{"n_layer": 14, "d_model": 96, "n_head": 3, "n_kv_head": 3, "head_dim": 32, "d_mlp": 384, "vocab_size": 8192, "activation": "squared_relu", "norm": "rmsnorm", "norm_place": "pre", "norm_eps": 1e-06, "positions": "rope", "rope_base": 1020.0, "rope_fraction": 0.5, "qk_norm": true, "attn_scale": 0.3, "bias": "none", "tie_embeddings": false, "parallel_block": true, "extras": ["some layers without attention", "local attention windows", "gated attention", "value residuals", "a smear gate", "an embedding shortcut", "learned residual scales", "skips across layers", "weighted sums over earlier layers"], "init": "trunc", "init_std_qkv": 0.0388, "init_std_o": 0.0, "init_std_up": 0.0388, "init_std_down": 0.0, "optimizer": "muon_variant", "lr": 0.00915, "lr_mult_o": 2.0, "lr_mult_down": 1.5, "beta1": 0.95, "lr_head": 0.0103, "warmup_steps": 0, "schedule": "wsd", "decay_fraction": 0.791, "decay_shape": "linear", "final_lr_fraction": 0.05, "batch_tokens": [16384, 32768, 65536], "seq_len": 2048, "doc_mask": true, "z_loss": 1e-05, "train_tokens": 139600000, "steps": 3592, "dataset": "wikipedia_en"}
Each number is 200 + 40 x the weight over its row's rms, rounded and kept within 0 to 999. Layers, rows and columns count from 0. The size before them is the row's rms in percent of the matrix's.

# layer 10 MLP down (transposed), 384x96, rms 0.143, rows 324-340, columns 0-95
080,217,202,276,204,196,217,248,246,157,248,253,208,209,207,254,193,236,182,126,184,180,147,177,231,195,259,208,126,188,202,145,105,215,205,165,212,225,168,105,222,236,149,159,273,154,205,234,240,204,152,180,244,117,266,215,192,257,191,167,230,272,221,219,202,211,203,142,219,122,173,177,200,224,199,112,182,236,174,232,266,162,143,201,199,126,199,228,214,246,188,206,251,202,214,201,196
085,186,180,234,190,160,207,179,200,143,207,152,170,195,245,191,195,176,171,206,206,163,126,120,182,232,206,152,182,130,244,202,147,229,134,152,305,179,182,160,197,135,165,244,162,242,180,165,228,239,112,201,197,170,173,151,204,198,190,138,176,176,149,202,254,207,203,200,155,264,197,155,174,280,156,220,224,247,266,207,203,270,202,203,227,271,226,180,142,172,176,223,212,203,199,98,251
107,220,203,218,227,198,211,206,126,261,163,211,172,152,216,132,144,262,225,215,244,135,184,288,208,160,176,225,247,251,178,194,261,182,187,230,251,212,211,228,256,226,222,239,193,234,215,224,219,250,258,150,200,216,212,163,219,158,238,205,169,210,203,153,183,258,185,171,182,136,264,229,231,249,229,279,282,247,154,227,157,236,235,133,222,183,286,199,261,159,177,203,216,256,131,156,193
077,187,240,157,218,207,255,229,142,187,169,199,163,184,191,213,235,231,182,241,182,182,202,229,90,208,153,228,174,148,235,191,162,153,163,218,208,208,188,272,211,235,176,222,206,209,220,220,149,221,115,190,183,214,232,159,209,131,242,253,243,189,200,167,232,227,237,247,242,182,203,156,195,236,229,270,178,292,195,145,174,175,233,216,166,166,178,191,245,168,225,226,233,206,138,28,229
095,214,219,203,124,164,201,240,211,130,178,159,244,300,185,198,146,206,196,213,223,176,148,163,188,244,209,184,215,169,216,214,192,229,211,198,145,185,194,201,150,202,195,207,189,159,152,182,205,162,251,115,152,264,144,258,170,181,265,210,158,152,215,242,150,177,247,232,201,192,127,215,165,216,182,204,184,176,243,148,209,118,168,273,207,210,128,335,133,236,156,221,185,193,231,181,186
106,256,214,148,279,218,190,183,228,172,238,207,215,163,138,190,138,212,213,270,208,165,235,201,174,267,167,233,215,118,199,191,153,181,228,164,222,225,285,95,203,143,210,178,274,247,237,231,197,230,224,172,221,202,182,209,212,206,262,269,226,239,224,170,228,199,138,174,220,216,190,201,227,206,240,209,171,154,203,158,259,275,229,295,210,214,196,161,240,169,229,104,272,224,207,212,201
103,233,189,289,143,190,185,149,217,86,208,200,174,174,182,246,207,186,234,154,157,183,186,174,238,181,142,204,148,167,152,225,213,224,153,226,191,135,195,218,198,210,281,229,156,200,174,191,148,184,135,210,233,275,201,250,141,223,175,210,137,114,217,200,119,182,196,154,214,140,187,154,172,187,191,179,203,131,206,205,176,205,196,161,205,253,206,193,95,164,179,143,238,213,183,283,194
097,163,227,111,238,246,182,210,171,60,208,252,228,197,236,220,219,150,188,232,200,202,187,147,195,238,191,241,300,220,196,176,133,193,199,160,196,215,181,204,153,172,204,162,116,239,199,191,226,203,180,213,192,243,137,163,242,241,195,226,182,202,258,177,208,191,176,172,193,203,202,92,170,223,208,199,248,198,227,198,191,213,264,193,206,249,209,204,76,131,137,212,146,166,211,207,151
087,190,198,209,154,179,176,254,199,251,119,131,243,161,166,149,197,196,224,305,204,217,197,246,169,215,215,180,194,258,140,215,166,170,184,199,190,224,157,231,200,157,92,276,148,171,196,211,211,215,256,167,225,183,221,138,183,151,221,223,185,189,191,191,181,170,228,155,254,237,248,255,228,200,150,239,198,234,235,232,180,290,195,218,248,146,223,261,166,230,219,200,230,204,193,72,225
116,266,136,225,154,221,185,211,279,199,228,177,210,190,196,172,215,193,179,203,219,147,175,202,122,150,185,148,222,217,236,220,234,152,125,177,218,195,162,270,245,288,155,169,176,201,194,165,250,287,168,200,217,155,157,216,78,220,261,207,121,165,220,194,214,234,229,162,121,201,216,207,213,206,223,219,178,185,202,109,198,142,188,257,205,208,161,177,212,196,251,210,207,275,192,242,243
083,172,212,225,158,156,174,171,191,125,152,249,202,189,272,277,228,218,265,198,197,179,202,225,213,166,205,187,190,190,259,188,209,241,166,203,173,185,138,198,243,265,208,195,234,206,208,161,250,247,109,237,211,200,186,190,267,162,296,188,165,150,144,214,236,197,217,241,223,268,234,232,178,259,204,255,227,260,204,103,148,235,166,225,190,214,189,162,112,227,205,222,300,197,219,183,236
108,161,167,191,153,151,220,189,182,217,174,173,237,201,225,228,127,171,249,270,219,263,207,215,208,135,257,208,174,257,192,196,178,206,237,159,253,233,250,143,222,197,178,222,178,186,102,194,187,181,247,190,183,251,190,234,295,185,192,199,140,224,125,204,206,184,198,215,234,195,274,226,163,255,186,145,244,112,131,180,220,187,143,184,185,176,212,207,190,134,150,136,186,247,261,284,183
100,207,208,210,216,225,185,137,209,240,182,109,164,182,190,221,195,246,231,184,176,208,91,210,190,179,166,219,71,154,232,220,193,158,206,175,182,247,206,258,172,248,226,229,213,238,219,211,148,200,184,230,204,172,146,213,194,210,188,200,199,141,164,176,153,198,275,230,227,225,191,217,188,139,150,142,351,202,201,280,233,251,201,190,217,207,271,201,216,181,212,258,201,126,215,177,179
107,204,220,210,148,241,156,208,274,194,266,203,194,191,203,171,234,285,248,228,301,206,199,175,175,194,276,189,218,245,221,216,201,147,274,187,187,195,246,169,158,246,219,219,220,170,219,216,158,240,216,224,185,212,254,181,192,159,156,154,159,186,186,218,192,285,147,179,233,223,256,261,178,210,229,140,227,265,199,137,227,202,187,219,236,154,237,215,164,245,216,236,160,217,207,47,197
098,274,186,225,277,286,228,160,219,250,160,198,158,195,209,112,211,211,161,159,164,187,136,226,191,226,178,259,170,151,208,154,192,227,139,116,186,244,288,187,209,190,180,236,191,185,236,162,193,236,184,197,162,183,204,212,258,211,204,168,169,216,236,144,174,173,149,227,172,152,179,189,271,93,208,175,160,185,201,224,204,182,123,202,198,105,143,217,213,247,150,188,226,265,204,225,198
096,160,228,236,182,258,231,185,174,113,178,194,161,248,253,228,118,215,180,138,231,210,203,261,183,237,190,245,176,231,189,225,195,192,120,133,173,246,178,226,192,237,258,155,190,254,211,178,185,165,168,245,259,174,168,169,129,253,155,206,231,226,240,222,220,172,151,181,227,136,208,178,176,220,238,180,200,156,162,233,269,173,219,170,190,186,216,182,308,177,232,215,118,175,212,305,169
109,153,222,334,220,218,216,252,193,184,163,161,214,216,201,232,254,232,181,236,173,170,223,246,218,151,212,226,182,231,200,168,172,157,170,156,137,207,187,240,167,225,242,100,277,187,207,180,173,127,244,298,141,233,187,236,227,173,205,153,204,246,174,249,168,228,236,177,248,166,132,192,232,133,158,193,206,209,224,179,186,185,269,171,230,159,161,247,250,199,162,259,165,206,166,218,248
# layer 10 MLP up, 384x96, rms 0.204, rows 325-341, columns 0-95
090,227,214,162,179,205,163,157,185,152,222,205,194,191,212,194,198,270,219,236,244,144,228,189,175,207,207,214,182,250,178,211,257,232,199,90,135,182,227,180,233,224,212,134,174,228,255,185,251,200,280,198,248,154,223,246,270,226,201,226,155,220,198,175,78,163,224,217,197,202,215,149,147,244,201,125,131,237,216,222,172,199,285,227,170,231,143,202,252,242,171,218,218,250,115,187,155
107,218,157,140,186,219,225,224,197,244,186,135,166,194,232,228,240,188,236,164,219,234,189,91,212,176,210,206,257,178,144,182,211,202,205,153,175,127,149,223,186,203,155,213,161,195,198,227,249,190,231,180,159,256,152,158,232,199,194,239,221,194,252,207,128,145,172,159,197,209,227,296,147,122,208,247,182,128,177,241,146,262,160,159,128,128,203,223,209,163,193,210,181,196,99,241,157
083,269,218,212,137,235,171,251,270,278,264,193,166,192,183,171,156,162,210,183,191,192,219,217,189,203,154,218,165,113,207,167,187,187,181,190,174,101,174,184,186,198,210,205,234,145,202,224,147,189,200,225,183,231,175,187,187,166,276,211,211,161,190,197,183,136,232,241,221,176,174,128,179,281,80,187,153,233,191,148,189,219,108,129,138,102,182,198,227,162,214,194,235,206,204,177,198
084,252,222,184,132,249,225,195,199,162,215,173,220,127,142,235,201,170,227,175,235,221,265,122,283,241,179,143,242,162,145,151,186,163,154,120,243,208,210,203,215,213,168,210,212,175,209,197,164,220,270,199,156,227,212,287,216,293,128,180,196,183,198,224,245,166,231,215,291,195,262,193,227,158,212,198,192,173,189,257,203,249,163,265,255,199,282,206,187,222,226,267,199,192,227,209,191
109,201,235,240,151,289,188,247,202,202,198,187,337,254,193,230,232,218,181,165,147,186,132,201,206,163,194,251,209,226,176,218,152,227,310,212,240,192,218,199,195,225,281,194,208,142,158,196,196,171,116,196,183,231,231,144,188,240,197,186,80,226,229,198,260,150,241,213,186,166,223,243,225,222,183,262,234,136,260,163,175,226,171,239,237,190,190,159,229,210,212,222,183,163,178,202,180
096,260,140,197,140,174,192,281,158,211,200,279,215,133,255,254,202,173,196,163,237,165,230,238,214,184,201,242,156,226,245,214,236,258,151,152,203,225,214,227,289,172,125,190,193,206,182,138,243,246,184,255,213,228,159,209,197,171,164,198,158,262,225,227,201,180,219,211,241,201,158,210,190,166,225,165,236,172,224,249,159,173,311,275,197,303,244,219,187,248,187,216,152,193,212,177,151
096,228,108,179,196,163,221,184,147,224,250,245,290,145,249,187,232,300,145,190,197,200,195,189,143,193,199,161,187,180,229,218,144,250,270,246,215,145,180,195,244,224,229,157,127,199,204,212,179,185,157,228,237,206,195,177,192,298,261,192,224,125,171,162,196,195,250,216,275,183,163,161,198,267,210,200,222,202,152,220,226,194,243,253,221,198,188,252,135,132,251,174,152,184,251,201,209
105,172,286,180,173,224,233,265,233,224,193,216,194,86,193,217,183,128,167,159,216,213,177,257,228,124,251,157,229,155,224,201,193,167,232,254,181,171,197,237,193,195,195,223,72,203,188,211,178,211,243,171,182,191,250,169,227,181,243,199,153,140,261,184,108,238,249,242,225,206,172,217,175,203,229,181,178,218,104,220,221,123,152,243,183,177,174,182,187,239,129,196,229,217,149,185,193
120,163,192,209,184,200,220,156,216,183,265,173,194,211,232,176,274,99,148,168,166,208,70,179,228,243,178,186,197,147,196,242,222,159,292,179,224,195,215,170,236,187,241,189,206,199,170,151,262,247,248,140,182,269,233,203,219,219,232,255,192,285,240,241,177,206,183,170,204,224,276,131,192,193,234,167,147,185,218,141,165,199,221,145,217,208,285,183,222,183,229,181,220,226,253,157,166
082,224,124,165,179,229,123,123,218,187,261,188,229,184,233,148,192,140,213,196,219,117,198,172,239,263,267,226,163,188,153,246,160,164,164,161,150,239,167,200,176,210,258,134,207,151,220,174,230,278,227,181,225,184,188,192,239,196,142,173,183,177,176,169,217,220,222,330,228,155,226,171,197,122,234,258,142,159,217,211,180,230,154,144,197,190,167,245,180,230,230,176,236,221,242,232,205
116,214,146,233,176,205,246,245,157,274,236,186,172,222,151,208,279,191,247,179,204,200,232,268,215,194,217,181,186,191,173,203,109,206,215,239,177,209,180,129,237,235,224,236,222,214,256,154,181,204,254,229,231,267,206,209,138,171,146,217,192,166,170,211,93,202,207,250,185,230,169,263,197,200,153,248,161,176,224,215,191,210,163,193,123,193,238,184,287,253,166,157,162,269,276,196,117
093,230,226,211,99,171,198,109,154,206,188,161,294,231,177,208,157,179,250,224,136,221,182,184,196,197,160,181,195,139,277,167,221,212,263,249,157,165,149,216,269,185,246,203,216,217,167,193,239,181,157,281,223,186,207,236,201,167,200,194,196,197,181,191,179,281,274,202,233,210,190,183,182,260,183,202,293,227,193,206,182,258,219,176,181,175,100,151,166,130,201,247,166,205,140,200,221
101,220,210,195,163,136,194,219,271,221,210,244,186,174,179,240,174,221,127,190,270,199,174,169,187,199,266,236,198,228,196,225,75,202,185,194,171,146,275,219,171,218,221,149,180,220,171,233,188,186,222,177,176,291,212,173,247,138,195,234,126,249,145,228,218,202,116,175,249,265,166,235,150,165,191,237,144,275,150,188,156,188,186,195,202,268,243,192,178,229,181,149,168,125,194,224,178
103,199,274,255,195,192,217,221,193,172,223,184,225,217,167,204,199,210,155,272,178,193,167,221,192,210,153,250,167,230,165,177,157,202,209,185,147,221,217,206,174,222,168,227,135,246,231,157,182,167,212,167,167,189,210,300,170,178,203,276,242,200,196,247,162,204,180,168,396,207,195,261,221,184,247,135,233,160,175,142,224,164,190,145,231,222,173,217,229,236,195,231,290,185,204,196,155
088,239,166,191,269,188,206,135,176,187,226,208,203,173,257,214,344,189,199,283,178,195,221,219,243,248,198,205,237,259,123,142,109,213,226,188,211,241,167,236,223,110,247,222,180,131,187,208,211,130,197,172,158,217,211,250,217,186,236,159,200,219,186,181,229,238,239,271,250,240,179,215,203,142,264,164,236,272,200,169,253,212,200,264,199,192,218,168,192,196,228,238,199,187,183,213,247
108,176,201,207,177,213,200,167,166,239,179,182,265,188,261,250,195,213,95,209,208,185,207,185,204,173,242,155,189,155,212,182,203,136,157,187,152,230,184,206,188,229,217,155,201,201,169,211,208,250,144,252,245,237,231,161,256,185,203,96,212,210,170,250,158,177,196,158,191,234,212,261,173,122,144,227,151,202,260,209,192,222,341,173,290,165,224,204,199,233,214,233,176,239,281,262,215
087,275,140,164,191,257,179,178,290,269,201,257,184,224,168,249,196,198,205,174,246,188,209,77,201,218,222,216,217,254,186,189,200,190,193,274,223,291,213,191,208,132,235,216,194,254,153,244,169,252,261,246,260,223,124,217,155,206,272,239,138,182,214,146,213,153,154,274,215,228,179,228,222,177,192,216,151,139,168,187,210,175,193,170,181,233,186,167,153,195,229,223,172,175,201,170,227